Each number is 128 + 32 x the weight over its row's rms, rounded and kept within 0 to 255. Layers, rows and columns count from 0. The size above them is the row's rms in percent of the matrix's.

# layer 4 MLP down (transposed), 320x128, rms 0.211, rows 214-248, columns 64-127
size [ 98  99 101 103  96 100 102 106  98  96  91 100  95  89 103 105 102  97  97  96 100  96  95 109 101  95 101  98 107 111 100  98  94 102 101]
[[118 105  93 127 100 118 174  74 178 100 102 143 117 137 166 141 122 116 139 173 139  80  90  72 181 107  72 109 150  99 139 101 142 105 125  84 212 128 153  96 112  80 141 136 125 121 128 166 147 122 122 130 108 119 124 127 100 108 185 177 103 105 121 141]
 [159  92 183 144 149 118  99 121  86 103 178 155 121 153 140 218 102 185 166 115 154 113 153 111 106 149 119 130 121 106 161 116 144 108 158 102 186 181  92 130 102  86 212 136 130 129 170 138 193 144 102 118 130 136 143 148 132  60 152 149 129 129  56  98]
 [125 125 145  97 153  75  98 132 170  50 128 143 159 133 149 134 159 172 126 152 144 120  89 136 104 138 146 188 126 137 134 160  89 103 136 131 118  93 119  65 131 112 129 128 148  93 129 159 129 143  92 101  64 128  93 146 146  98 144 162  97 129  82  87]
 [202 145 114 182 158 140 115 142 129 167 168 142 126 139 142 157 117 134 134 132 183 103 139 160 133 142 126 155 161 187  76  87 101 181  78 105 127 112 114 174  66 114 110 122 129  48 136 127 128 105  82 198 106 133 183 119 126  51 139 183  63  94 187 102]
 [ 80  97 118 137 139  67 134  80 104 129  47 138 127 153 144 140 100 127 186  93 168 130  77 105 140 121 110  69  91  84 106  79  84 117  99 122 120 142 100 169 172 135 100 112 128 109 129 137 164 135 114 103 152 150 139 122  98 145 138 110 120 123 141 148]
 [124 188 181  88 146 171 150 159 172 133 141  87 125 143 148 103 158  99 121 156 133 109  88 111 140 114 106 107 160 139 128  74  87 126 109 147  82 165 112 152 150 118  98  93  83  79 140 127 114 131 182 142  89 132  61 104 134 128 170 125  97  88 151 111]
 [168  90  97 158 152 115 142 113  92 134 101 104 107  93  92 160 156 141  82  48 120 114  97 105 104 130 126  72  96 139  71 139  95 106 101 194 102 137 132 143 150  88 107 138  95 116  92 139 101 125  84  95 154 130 115 169 164 139  96 111 130  85 134 118]
 [114 151  94 117 136 114 144 132  95  97  87 111  74 145 143 124  96 138 146 129 172 150  81 131 138 129 143  91 128 133 125  92 107 242 144 150 192  96 131 104 113 105 155 139 139 158 103 174 128 167 105  85 101 127 159 144 149 129 168 119 136 162 110 112]
 [109 118 124 102  67  88 163  90 109 104  97 127 137 135 112 102  67 108 165 111 110 117 111  47 135 121 148 128 162 116 110 129 165  96 137 147 146 118  75 134 145  86 127 156 108 137 102 125 161 118 143 247 114 146 143  91 132 128 192  60 119 164 111 141]
 [112 129  66 144  73 155 154 132 119 132  86 172 115  95  95 121 111  78 160  95 112 125 130 147 128 128 214  92 104 133 110  68 158  90 120 117 182 205 134 145 142 156 104 104  98  99 126  89 110 110 162 168 157  84 129 135 135  94  78  78 130 151 130 138]
 [102 127 130 118 130 116 146 157 142 130 119 157 139 141 179 109 156 180 126 143 107 103 107 125  48 116 122 149 115 111  73 163 124  98 127 153  97 112 144 118 177 149  63 186 184  96 120 166 153 152 194 112  66 107 125 177 169 134 159 107 134 150 131 159]
 [155 148 177  79 119 141 123 119 138 145  98 184  71 144 129 151 190 129 121 101 118  69 138 106 140 181  97 108 146  80  97 192 118 172 107 164 102  98 149 172 123 140 124 123 171  99 149  84 148 153  98  77 161 127 185 135 139 132 132 148 117  95 166 178]
 [143 134 139 143 179 115  81 147 141 162 182  82 139 137 142 111 167 133 118 146 121 148  55 132  97 160 171  88 109 146  87 150 167 108 128 124 181 126 125 173 116 131  71 134 149  33  90 134 140 101 125 158 141 135  98  34 187 120 123 103 200 104 117 168]
 [130  97 120 101 105 133  91  97 121  92 105 126  95 150 137 122 150 189 156 137 184 139  57  89  87 209 161  83 125 145 115  97  97 148 149 118 178 194 117  90  84 143 126 141  42 109 134 114  63 126 161 115 104 115 122 137  94  81 127 134  78 142 128 191]
 [149 116 172 151 117 136 113  60 106 145 144 174 136  75 105 137  75 163  96  97 136 147 127 147 141 119 134 133 126 150 117  59 149 134 101 101 123 131 136 116  71 161 118 145 129 105 111 111 138 129  82  82 136  95 124 121  82  85  89 126  71 118 149 117]
 [114 163 133 123 128  70 164 108  91 189  94  41 149 161 194  88 156  98 163 140 121 164 164  98  86 153 132  87 142  77 115 132 103 117 142 154  86 114 126  90 147  85 188 133 113 135 132 120 152 120  97 172  89 130 104  95 128 171 150  95 138 127  67  68]
 [147 144  80 125 165 139 101  98 117 165 123  94  86  78  81 121 144  63 144 131 156 113 101 139 130 163  97 142 111 120  87 132 125 118 132 100 142 176 112 123 118 179 167 139  94 159 200 168  65 165 142 148 125 121 127  80 128 105  92 157 124 130 123 145]
 [ 83  78  69 114 106 155 158 114 136 175 134 115 116 165 118  90 106 151  96 117 121  73 106  90  25 114 170 143 132  74 158 147 129 125  82 138 131  99 106 166 169 159 142 123 155  98  69 161 136 138 131  89 103 128 169 120 125 143 109 140 192 115  40 117]
 [115 123 105  67  87 112  80 131 129 140 136 115 135  84 132 139 134 101 121 137 103 114  92 158 144  80 142 154 136 152 118 122 151 239 116 110 141 124 131 128  99 155 154 144  88 161 112  91  68 164 156 121 156 149 128  68 157 152 120 160 106 152 132 124]
 [140 154 122 117 170  96 158 105 116 112 162 135 123 148 163 106 126 177 145 140 193 102 108  95 137 100 125 155 137 127 137 182  66 126 130 163 134  95 138 150 159 121 127 143  65 147 109 156 147 109  70 182  82 158  97 146  50 145 125 145  95 115 126 103]
 [157 152 135 156 170 165 109 140 106 114 110 177 223 199  95  82 151 108 105 107 142 181 167  94  90 175 137 161 110 175 106 108 146 112 149 134 118 110 113 126 189  99 171 152  88 144 114 166 105  83 136 150  90 143  85 149 153 125 165 112 121 170 139 131]
 [101 138 141 143 124  55 187 113 144 151 168 165 103 152 197 103  75 131 161 191 105 123 133 130 118  87 139 121 109 131 136 113  94 135 225 172 123 136 147  88 135 189  98 201 190 153 103 123 158 144 147 143 175 115 166 140 169 142 124  73 158 147 102 107]
 [206 160 125 160 161 158 129  99  89 182 115 183 123 150 183 130 154 124 142 116 165 110  51 159  92 159 147  63 154 135 108 137 159  96 153  92 179 125 168 197 120 169 123  98 143 107 139 137 178  84 104 210  71 176 129 120 122 121 125  78 168 152  94 156]
 [177 173 141 112 131 161  60  85 126 187 117  83 186 132 127 134 189 165 115 137 181 182  54 143  80 156 107 163 120 121 130 123  81  91 116 126 139 121 143 160 142 138 153 126  87 136 158 146  92 103  44 131 181  69  80 120  92  84 110 126 121 131 162 170]
 [151 189 145 136 188 161 193 147 104 105 117 171 125 134 176 114 131 114 143 148  81  95 132 143 169 129 135 108 107 129 122  89  97  87 122 137 197 138 113 125 118 135 103 107 137 109 137 152 112 147 179  44 147  83  93  86 142 118  99 171 123  12 160 158]
 [116  92 105 101 136 185 123 111 120  95  85 129 135 134 121 165 134 109 108 137 107 153 154 177 119 132 135 100  97 123 177 122 158  53 163 125 115 159 178 142 139 127 187  99 146 154  77 128 119  88 169 194 157 104 138  88  94 163 179 172 151  61  83 163]
 [150 162 199  96 136 118 119 147  90 169 114  84 126 100 146 125 150 112  90 171 119 170 111 131 142 174 226 118 118 151 129 125  95 138 157 116 100 126 123 115 128  88 118 135 172 162 140 171  87 115  81  85  94 108  74 167 174 120 127 117 108 146 143 147]
 [139  91 124 126 167 192 126 115 190 130 131  87 139  97 136  85 164 149 136 152 121 137  55  98 115 132 122 107 120 122  88 147 104 150 141 131 179 164 128 122 113 188 117 166 181 200 148 121  62 159 166 179 141 112 111 113 152 167 116 118 168 121 154  92]
 [ 87  92 125 139 130  94 165 105 118 128 117 132 141 186  85 154  81 162 171 138 143 102 126  62 115 103 121 154 140 148 114 186 117 121 116 168 108 143 148  75 143 149 134 106 135  81 117  84 149  80 123 155 118 165 141 152 120 144 180  61  75 191 161 121]
 [110 102 163 158 137 129 133 152 162 109 141 136  89  91 115  48 144 131  99 166 136  92  66 204  86 141 154 142  95 113 131 135 122  39 148 127  78 108  90  88 102 105  98 153  95  79 132 145  57 130 130 120 195 157 197 106 162 186 154 106 101 179 123 144]
 [128 143 120 123  88 133 127 171 165  83 136 102 108 114 149 152 194 202 166 104 134 136  74 149 106  93 143  85 126  84  95 125 155 104 117  59 118 144 154 134 110 185 113 123 127 129 169 136 143 133  50  94 103  92 137 140 123 110  92 128 124 162 150 126]
 [120 119 168 101 135 178 199  59 153  83 149 109  79 140 148  91  92 168 139 143 107 189  89 112 111 104 160  66 101 115 108 103  97 206 152 158 115 124 129 146  91 128 129 122  62  92 151 101 130 136 155  91 127  72  76 183  99 149 204  93 149 131 113 112]
 [123 140 142 144 177 173 128  91  95  86 172  79  97 182 117  89 100 143 163 151 131 161 118 102 179 124 118 140 170 102  98  88  90 107 123 104 102  60  91 109 111 168 100 126 178 121 130  74 154 112 184 158 170 107 139 131 128 139  95 111 148 102 106  98]
 [ 64 102  77 126 115 110 102  72 142 145 108  29 117 123  99  87  82 108 117 168 173 147 167 120 115 144 138 140 137 137 106 188  98 123 131  95 149 117 140  62 142 128  90 139 168 117  30  99 143 108 110  42 166  93  87 116 228  68 138 100 159 124 137 108]
 [158  89 144  98 147 112 136 154 193 142 129 115  83 140 162  85 129  74 158 161 164 127 100 127 131 120 145  98 163 136 117 149  94 166 129 124 144 113  72 175 157  94 124 120 136 154 109  73 138 124 115 123  91 155  67 172 152 122 112 118 121 187 142 146]]
# layer 4 MLP gate, 320x128, rms 0.241, rows 215-249, columns 64-127
size [ 94 102 112  85 101  97 101  95  96  91  99  99  84  95 113 111 101  91 100 101  97  96 114 103 100  99 101 114 113 105  97  96 100 101 108]
[[119 168 109 124 146 158 105  89  89 129  66 117 136  79 123 129 154 135 104 136 115 145 108 105 177 153 121 103 126 176 154 174 182 119 114 134 170 170 165 105 125 126 155 149 168 132  69 143 146 117 164 137  98 127 166 113 103  53 170  98 158 121 135  82]
 [171 120 139 153 156  58  71 164  85 147 124 184 173 160 140 142 102 166 136 161 133 158 158 116  72 143  64 132 184 168 165 146 128 165 125 138 132  96 113 208  77 168 132 177 176 166 196 119 161 141 105  97 100 134 141 130 168 137  69 134 201 126 119 108]
 [214  87  99 145 102  94 194 116  94 120 201 143 107 138 133 141 103 124 135 192 101 110 144 107 121 123 121 142 109 124 164 132 171  94  90  87  85 151 181 159 117 177  97 113 119 121 132 159  98 163 114 129 103  88 193 147 110  75 126 171 127 193 179 112]
 [189 105 126 114 111 113 108 166  85  77 104  60 152 125 142 113  86 123 173 126 133  97 111 115 131  99 104 116 191 155 122 130 150  97 197 173 169 123 126 136 123  73 112 129 152 116  58 167 179 133 111  76 104 104  95 156 124 138 139 106 188 148 158  75]
 [200 141 107 140 111  94 171 189 104 143 117  96 146 124 138 131 164  98  79  60 179 126 136 178 170 117 143 159 168 138 144 122 150 118 158 137  99 119 115 114 110 126 170  91 108 132 127  65 112 107 160 130 157 131 109 133 111 119 104 232 141 164 158 133]
 [183 112 125  58  37 111 124 159 159  87 150 138 124 108 153 123 122  95 108 143 114 150 158 150 113 118 115 109 145 197 115 106 170 155 139 125 112  40 127 148 154 128 119 107 171 134 179 148 159 146 132  86 131 149  93 138 198 143 130 167  86 123 114  79]
 [114 160 123  72 146 122  89 154 113 117 124 132 181 139 151 103 147 127  96 144 191 130 120 137 130  75 245 135 156 158 103 100 146 137 111 179 124  87  94 135 162 118 122 156 158 204 128  86 135 155 134 102 103 152 107 107  89 145 102 121 139 179 147 127]
 [171 146  76 126 110  52 154 148 141 138 147 159 123 119 195 133 197 133 164 166  84 155 144 123  97  99 150  93 123 147 101 182  35  67 197 157 150 120 176 116 126 121 125 152 174 121 135 117 151 121 176 137 190 117 104  83 145  97 145 135 129 136 132 132]
 [124 118 172 105 154 162 125 148 100 149 172 106 139 156 137 123 155 107 118 199 154 140 104 127  87  92 142 140  68 131 141 121  79 115  70 106 125  96 125 126 148 108 140 172  86  89 140  45 109 184 133 143 132  82 133 103 109 171 136 177 139  84  92 123]
 [ 87 103 135 105 153 136 113  95 155 126 122 177 136 140 207 155  72 104 138 143 142 153 101 130  82 114 120 213 121 129  77 111 166 128 151 167 105 100 192 140 164  85 124 137  87  86 149 149 133 149 148 159 143 127 134 126 132 137 152 131 136 114  81 121]
 [171 117 113 122 105 170  84 115 127 124 139 126 130  87 115 159  81 108 128 136 155 186 128 142 152 192 117 146 158 175 132  92  82 122 110 105 147  37 154 138 163 170 110 101 107 127 136 154 157 133 168 144 153 124 107 129 137 110 115 220 113  94 156 182]
 [176 110 109  93  57 127 145 116 133 125 107 135 179 139 119 172 134 150  81  97  90 137 167 166 105 109 138  60 121 141 120 102 174 183 137 163 153 161 105 154 103 115 180 124 161 142  77 144 135 126 192 178  95 161 133 176  95  78 168 190 166 153 132 139]
 [ 91 154 121  72  84 131 138 105 150 129 137 119 117 120 130 179 187 152 166 118 126 114 125 132 200 170 157 121 146 169 148 133 121  51 130 169 130  99 121 137 121 113 135 124 143 155 119 126 133 191 183 149  73 135  98 143 137 158 105 117  93 188 125 144]
 [116 187  99  62 129 118  75 148 127 129 141 105 118 135 152  77 109  96 113 185 170 125  90 174 102 108 118  91 132 103  79 127 156 125 129 146 122 148 115 136 128 136 133 177 154 147  91 144  73 118 124 136 116  98 125 168 162  96 158 123 105 155 106 112]
 [145 147  91  79 157 175 162 134 134 125  79  62 129 188 176 155  97 127 169 129  92 103 110 113 116 159  84  63 182 116 107 135 158 153 160 123  90  79  79 153 117  84 146 104  78 144 142 195 165 132 111 136 113 100 131 138 116 157 158 116 141 139  78 121]
 [185 181 171 108 126 122 111 140 165  97  40  96 137  82 180 111 168 129 121  83 107 137 132 126  50 116 131 108 148 154 147 167  88 161 134 146 120 137 118 136 112  95 100 104 152 198  70 147 156  82 175 167 133 174 174 158 112 101 152 113 187 142 130 130]
 [140  87 163 122 170 135 170 169 115 174  80 158 117 158 124 225  72 127 168 114 176 172  65 152 176 148 122 122 101  72 145 118 112 132 128 145 121  93 146  81 192  57 134 127 115 158 122 124 168 137 122 109 115 119 143 167 156 208 109 152 168 148 102 123]
 [162 136 203  92 105 123  82 109 156 153 111 182  87 124 152 154  43 215 185 121 141 165  99 160 135 175 132 127 143  88 128 141 125 179 152 164 128 153 136 135 167 121 144 131 142 103 142 157  97  93 126 109 182 128 133 114 183 120 156  80 151 151 123  68]
 [118 138 115 152 143 188 164 175 111 135 146 143 120 107 195 117 119 121 190 169 123 128  99  97 127 149 151 111  93 104 118 104 139 154 102  72 153 117 193 128 127 124 132  65 184 171 123 128 136 168 163 127 143  85  85 126 134  73 135 107 141 114 124  89]
 [114 171 114 160  48 195 150 125 125 127 119 125  83 145 104 183 131 145 114  65 105 138  69 124 125 101  96 121 122 135 116 122 119 101 114 163 139 148 146 118  77 153 181 158 143 133  94 166 116 158 122 102 118 122 174 152 162  68 130 104 114 153 120 141]
 [206 103 134 102 148 128 154 175 157 134  68  72 127 111 143 138 152 147 152 128 132 152  72 140  73 168 131 133 166 153 117 154 228 147 155 117  97  68  79 133 121 119 144 135 101 156 118 165 106 108 126 190  97  65 165  86 115 155 112 116 108 113 172 121]
 [144 150 129  94  83 154 141 131 147  83 133 157 154 131 189 191 109  61 161 153  92 138  70 120 179 156 154 126 104 127 134 138  21 130 106 144  84 170 188  67 118 150 139  90  98 122 119 126 118 112 138 178 102 158 150 178 101 104 152 120 153 147 104 202]
 [159 135 110 116  99 147 124 126 144 116 142 176 127 176  70 102  78 139 203  90 184  95 120  92 138 112 114 181 145 130 156 169 134 158  99 134  67 133 171 197  99 166 118 135 113 140  93  78 114  87  70 135 163 163 109 142 116 144  94 106  72 161 118 152]
 [122  59 158 172 163 180 164 113 160 205 128 128 178 213 134 121  95 111 161 156 213 108 150 146 119 101 148 147 107 101 146 123 119 177  85 156 136 105 177  57 138 150 140 155 144 100 141 103 136  83 121 176 144 142  62 134  93 185 146  83 106 114 179  94]
 [113 133  96 128 136  95  96 160 127 142 194 140 171 114 129 169 142 140 181 105 128 118 120 171 107 107 156 108 178 135  51 143 144 125 140 142 162  93 129 115 192 107 128 160 128 136 190 101 114 182  73 163 125  77 101 167 128 112  88 124  96  88 132 127]
 [119 150 214 172  98 133 145  92 149 102 168 116 136  78 210 101 137 126 181  69 144  99  91 125 105  98  78 105 143  63  59 130 113 200 139 138 137  60 158 134 133 120 101 168 121 159 163  88 173 176  99 123 117 137 140 128  79 127 124 175  68 164 105 101]
 [175 136 142 166 135  97 166 175 132 151  82 127  96 119 132 103 119 108 111  42 198 109  87 155 103 175 139 115 200 144 120 119 125 113 126 152  71 112  84 141 123 131 123 108 131 191 101 125 113 154 136 163 126  80 102 133 183 124 164 130  86 125 154 135]
 [130  98 126 128 172 165 149  42 185 215 128 129 129 172 119 142  19 101 142 130 192 105 142 127  53 163  67 133 146 133  69 168 129 128 137 156 153 111 134 112 125 157 152 148 106 127 138 107 131 139 107 166  98 170 107 171  89  97 172 104 120  96 104 105]
 [159 138 124  94 120 164 173 148 101 166 118 133 155 168 126 201 120 198  94  90  69 121 152  33 136 152 168 142 140 149 135 116 118 156 155 158 128 140 162 131 184 170 129 154 169 115 116 150 154 113 129  70 147 134 141 150 135 146 121 126 166 114 175  87]
 [105 147 137  66 120 106 174  80 119 108 151 132 128  92 152 159 130  71 163  98 112 109 145 117 168  95 130 125 159  57 172  72 154 126 153  97 140  97 124 123 163 207 108 124 102 113  76 109 109 165 126  94  92 137 155  91 119 100 150 120 199 118 123  78]
 [151 120 198 100 124 214 129 136 114 177  83  86 102 145 165 165 138 175  89 132 160 148 161 140 172 165 162 148  88 121 123 107 104 123 174 104 152  99  88 143  85  88 184 136 148 108 108 134 151 160 122 162 117 127 135 153  75 145 115 151 153 168 146 120]
 [118 102 139 126  72 152 156 123 129 172 127 159 139 134 121 144  91 150 157 112 112 166  96 132 122  81 135 137 142 160  66 168 115  91  94 152 109 166 136 106 144  74 163 147 104 159 188 202 120 148 148 126  51 166 151 104  90 127 146 184 201 114 100 140]
 [146 114 138  96 174 101 150  93 117 135 171 123 139 100 123  94 158 112 190 112  94 137 149 174 141 154  86 117 142 159 145 117 143 166 112  72 106 127 114 133 154 113 208 120 130 160 136 128 148 174  51 124 208 188 122  83 137 181 106 128 146 150 186 116]
 [149 112 117 130 182 109 112 125 103  68  98 157 137  59 199 105 131 130 154 145 137 146 116 150 142 145 114  98 118 183 132 115 168 178 148 131 129  81  93 110 177  73  92 119 106 140 133 168 158 119 158 150 146 118 131 127 137 127  97 150 125 147 189 137]
 [117 106 128 175 163  79 106 117 115 137 154 113 172  99 192 116 196 144 141  99 140 130 146 167 167  97 118 115  86 138  74 147 108 185 124  78  92  37 162  69 148 124 118 183 116  84 162 181 125 124 169 160 153 163 148 105 120 112  99 136 144 105 132 168]]
# layer 4 MLP up, 320x128, rms 0.223, rows 215-249, columns 64-127
size [ 95 105 117  94 100  97  99 106  94  87  93 103  83 108 113 110  97  92 100 104  93  97 104  99 105 103 107 109 114  93 100  95  88 110 118]
[[113 129 144 132 125  87 103 133  89 204  79 140 150 166 120  97 119 152 157 154 107 127 134 164 183 124 149 101 112 156 167 137 203 167 120 135 101 155 180  82 111 135 143 178 155 120 140 174 178  87 156 141 131 139 115 125 163 126 212  89 188 125 157  70]
 [ 96 111 113 143  48 122  94  64 166 122 115  94 191  93 104 145  86 116 138 117 145 110 121 123 167 138  78 162 105 127  56  64 160  95  89 134 200 103 117  91 125 169 148 157 128 106 132  94 130 127 142 114 102 203 105  95  79 175 123 146 143 151 145 118]
 [112 100 141  94 144  89 139 134 171 107  96 103 137 113 103  65 102  92 134 136 123 173  98  81  79  88 135 145 125  72 145 142 153 105 162 163  62 118 143 126 172 109  77 147 109 141  85  94 172  95 135 127 164 114 207 158 135 103 188 114 178 191 175  98]
 [ 65 117 125 144 158 138 133 123  82 110 119 121  78 119 139 108  89 115  96  70 175 116  86 113 102 146  84 116 133  82  95 169  71 194 147 103  96 156 135 146 121 102 101  42 106 129 146 142 171 104 144 148 150 150 125 149  71 144 130 107 135 135  86 140]
 [162  79 117 127 134  97 142 179 104 185  88  82  99  84  94  72 155  76 123  81 122 153 122 114 119 124  84 139 167 135  87 140 108 106 132 142 174 156 124  83 131 124 135 111 147 170 130 101 137 149 180 185 131 144 119 162 177 120 159 132 154  96 116 169]
 [136 182 126  77  91 122 186 179 166  73 154 122 152  85 132 121  87  99  66 151  90 136 128 126 122 195 102 140 103  97 133 130 155 171 147 146  94 102 172 187 149 123 125 112  97 147 152 102  85 114 130 141 131 179 175  90 133  79 142 155  98 121  83  77]
 [120  72 171 175 101 149 112 137  89 167 114 152 160 108  82 146 153 187 129 112 116  85 115 129 115 108 126 123 118 127 123 167 203 148 111 116 103 170 103 120 132 140 116 183 144 143  98 147 127 123 174 162 144  90 123 145  84 169 130 152 126 138 179 146]
 [166 114  97 130 130  76 129  86  96 108 164 143 140 104  89 135 194 131 119 146 145 136  74 110 140 127 165 138 100  91 134 166  61  79 174 146 130 157 148 125 146 105 102 106 147  85 130 105 168 104 110 165 153 145 137 126 135 134 114 121 158  34 119 121]
 [ 95 122 158 144 140 147 117 127  93 206  90 125 145 148 132 132 126 123 171 116 178  90 120  72 101 169  66 108  63 139 212  65  74 149 136 137 126 157  75 155 153 143 142 103 114 117 152 171 116 124 101 123 141 115 161 131 189 207 210 100 150  87 109 129]
 [134  73 111 136  79 137 157 204 164 103 140 189 144 156 134 137 133  91 125 147  80 119 146  86 181 122  80  91  92 163 113 135 215 121  94 112 211 119  95  82  51 133  93 129 167 121 108 134 180 129 103 124 141 159 148 138 147 102 147 105 113 138  75  91]
 [158 131 152 116  90 154 119 155 100 135 144 130 161 123 152 154 155 164 143 167 113 132 185 193 168 171 144 133  97 193 134 108 132 127 133 133 105 144 106 101 158 104 174 197 119 103 158  74 109 132  94 176 152 101 128 130 102 200 105  90 162 124 150 129]
 [155 154 120  72  54 105  92 155 166 125  92 145 150 153 115 198  58 171  91  78 148 134 153 155 141 115 115 186 124 115 151 101 113 146 123 134 117 134 120 110  98 111 143 116 154 197 105 125  42 172 132 137  76 183 125 141 132 137 149 206 104 114 135  93]
 [134  95  99 183 125 121 136 158 101 161 117 167 182 186 138  70 114  56  86 121 114 115 143  58 113 118  99  98 114 135 116 138 116 183 162 166  75 129 118 101 196  79 102  81 170 130 100 112 166 106  65 123 156 124 172 133 121 110  96 104 163 139 157 124]
 [140 212 120 125 140 138  93 149  83 129  69 150 151 191 189 135 136 108  98  77  97 127 132 103 155 132 146  99  31 131 176 105  69 142 128  64 102 105  93 121 125 169  81  53  90 135 145  54 147  52 166 132 111 143 187 106 105 178  76 158 128 177 102 114]
 [107 138 141 164 131 132 102  70 112  95 141 205 146  76 129 126 141 113 108 107  86 155 107 100 133 143 205 120 140 163 132 132 107  36 162 162 101  85 124 102 157 130 167 157 177 124  55 131 114 155 167 163 180 115 144 127 111 161  69 110 208 167 152 151]
 [210 167 153 133 121  97 107 157 184 104  49 139  99  94 132 141 115 130 142  59 148 104 121  88 145 106 135 130 135 115 185 103 141 117  94  98 130 148  66 147 116 186 108 105 159 204  92 145 159 151 119 134 139 154 169 108 106 131 136 177 155 127 148  98]
 [125  89 163 129 101 149 138 142 168 132 140 114 122 180 166  94 151 116 100 150  66 147 122  91  89 112 179 136 175 150 100 111 199 126 165 170 120  90 128 206 137 134  85 145  95 125  54 163 106  76 162 109 118  84 105 119 123  89 123 200 113 168 166 103]
 [157  87 125 135 139 176 142 144 151  86 101  90 128 103 118 115 125 157 150 126 121 156 164 180 162 134 109 118 115 119 157 155 126  97 107 116 123  86 124  94 131 153 141  80 121 160 144 103  62 149 151 142 163 159 119 105  85 191 154 111 118 113 175 101]
 [125 105 187 197 160 139  82  94 139 129 131 152 133 114 157  99 106 164 109  71 104 139  63 171 145  69  81 101 127 129 128  45 120 140 104 126 118  97  58 142 113 126 120  93 137 107 104  88 145  73 130 148 168 147  98 192 131  95 149  61 140 163 104 147]
 [132  92 101 113 157 123  52 127 136 138 101 215 103 141 162  97 131 108 118  97 157 166 161 147 127 206 176 132 108 133 110 119  69  78 123 101 172 106  72 119 103 182 109  98 140 146 125 153  97 114  98 222  99 139 146 118  82 161 112  98  90 134 131 133]
 [129 106 148 112 129 190 210 179 137 143 149 107 127 122 124 115 162 119 120 133 131 171 103  99  97 102 122 130 105 143 214 142  85 150 142  98 112 135 172 139 141 171 163 178 200 175 108 154 134 129 122  73 144 171 151 129  84 128 116  94 185 138  59 134]
 [120 119 174  66 120  84 164 135 147 136 154 109 188 128  95 113 105 134 229 150 139 133  72 147 108 151 171 139 145 130 129 117  92  94  91 119  78 139 114 140  80 116 124 135 127 146 138 113 172 114 116 241 146 101 118 161 103 180 161 145 156 137 109 114]
 [ 66 112 136  87  63 153 132 139  86 132 113 174 154 124 189 126 178 113 127 183  73 186 168 155 112 105 145  61 107 123  94 109 165 104 101  95 174 100 136 100  83 130 182 111 141 131  92 125 113 157 111 143  63 165 144 146 176 124 142 127 148 106  79 101]
 [105 150 138  70  73 205 109 106 143  70 142 113 117  99 120 111 205 114 118 135 102  93 108 130 158 118  88 117  75 161 109 143 139 145 172 117 126 109 135 107  77 103 133  48  85 131 103  92 143 161 157 143 156 114 108 159 118 151  79 158 152 109 124 122]
 [114 226 184 155 148 171 124 148 153 122 119 112 145 125 199 201 144  97 178  83 127 120 161 131 158 125 140 120 103  41 118 122 122  90 136 124 119 141 125  85 150 126  63  79 107  96 142 109 180 177 119 122 109 165 108 162 119  94 130 109  94 132 147 105]
 [120 143  74  75 130 103  38 128 140  91 144 156 151 154  69  96 116 124 138 153 107 121  76 128  92 158 221 165 130 152 135 161 139  83  84 124  98 162 108 101 100 115 156 128 113  76  83 139  93 121 153 197 141 125 150 139 109 197 123 135 132 123 142  98]
 [171 120 165 135 164 139 122  90  91 154 110 113  90  66 161 133 100 157  96 103 180  97  97 143 159 142 192 127 123 101 130 143 104 180 159 163 109 165  99  91  70  82 100 138 129 162 101 100 147 139 117 134 134  88 164  91 124 127 174 131 116 143  84 100]
 [108 101 124 150 148 199  78  58 216 225 121 106 126 198 159 127  92 170 160 145 152 106 108  96  84 142 147 105 156 145  85 142 119 153 104 150 124  93 114 126 126 101 177 234 139 126 124 109 145 146 148 162 102 176 129 142 155  99 156  99 102 159 136  97]
 [ 90 140 121 141  56  93 116 115 153 154 108 106 128  72  94 156 189 110 105 166 176 137  99 184 174 145 194 129 131 162 103 128 125  67  96 130 107 138 159 102  87 104 150 164 146 130  96  76 147 131 104 168 178 115 159 107 165 125 124 131 123 109  91 131]
 [129 126 140  70 111 129 154 117 105 149  93 109  96 169 131 217 120 117  91  96 118  86 153 119 148 115 129 203 124 134  78 189  93 129 141 149 151 131 104  85 107 153 111 158 142 152  78 139 177 159 103 119 142 157 160 142 105 148 171 122 137  89  91 134]
 [175 113 128 138 149 162 130 154 128 127 163 147 117 149 116 167 139 149  85 149 128 115 146 110 111  88 170 146 163 137 116 123 152 165 156  97 169 108 166 181 153 122  87 192 132  68 106 111 174  93 116 207 134 156 145 117 156 142 117 109 145 136  98  83]
 [135 156 161 150 114 172  86 109  97 133 153  97 102 114  99 138 177 114 113 126 122 105 106 114  86  95  68 135 157 171 196 143 122 163 129 139  73 175 159 134 203 123 119 133  86 117 182 116 120 162 179  98  78 188 134 101 183  95 172 139 154 112 116  60]
 [164 104 198 153 140 132 148 192 132 157 163 153 153  90 177  71 143 123 193 123 115 181  21 107 179 108  81 152 102 100 173  80 109 108 120 105 107 168 112 171 143  93 135 154 160  69 168  92 125 168 171 143 188 151 126 120 151 175 168 182 122 140 135 100]
 [144 124 251 167  94 108 113 134 144 110 107 161 174 100 130  89 120 141  75 131 115  63 166  94 164 190 152 166  92 116  71 240 110 106 180 164 122 151 152  98 115 132 124 176 133 144 163  82 167 159  96 149 135 102 102 147  92 144 188 142 111 149 129 120]
 [157 127 107 152  71 137 147  99 130 187 145 180 111 114 134 164  66 121 120 158  82 123 119 135  96 102  90 115  84 131  87 148 122  57 109 125 162 147 138 178 154  89 149 185  93 158 152 108 115  99 146 101 148 119 121 144  71 172 174 143 137 145 105 166]]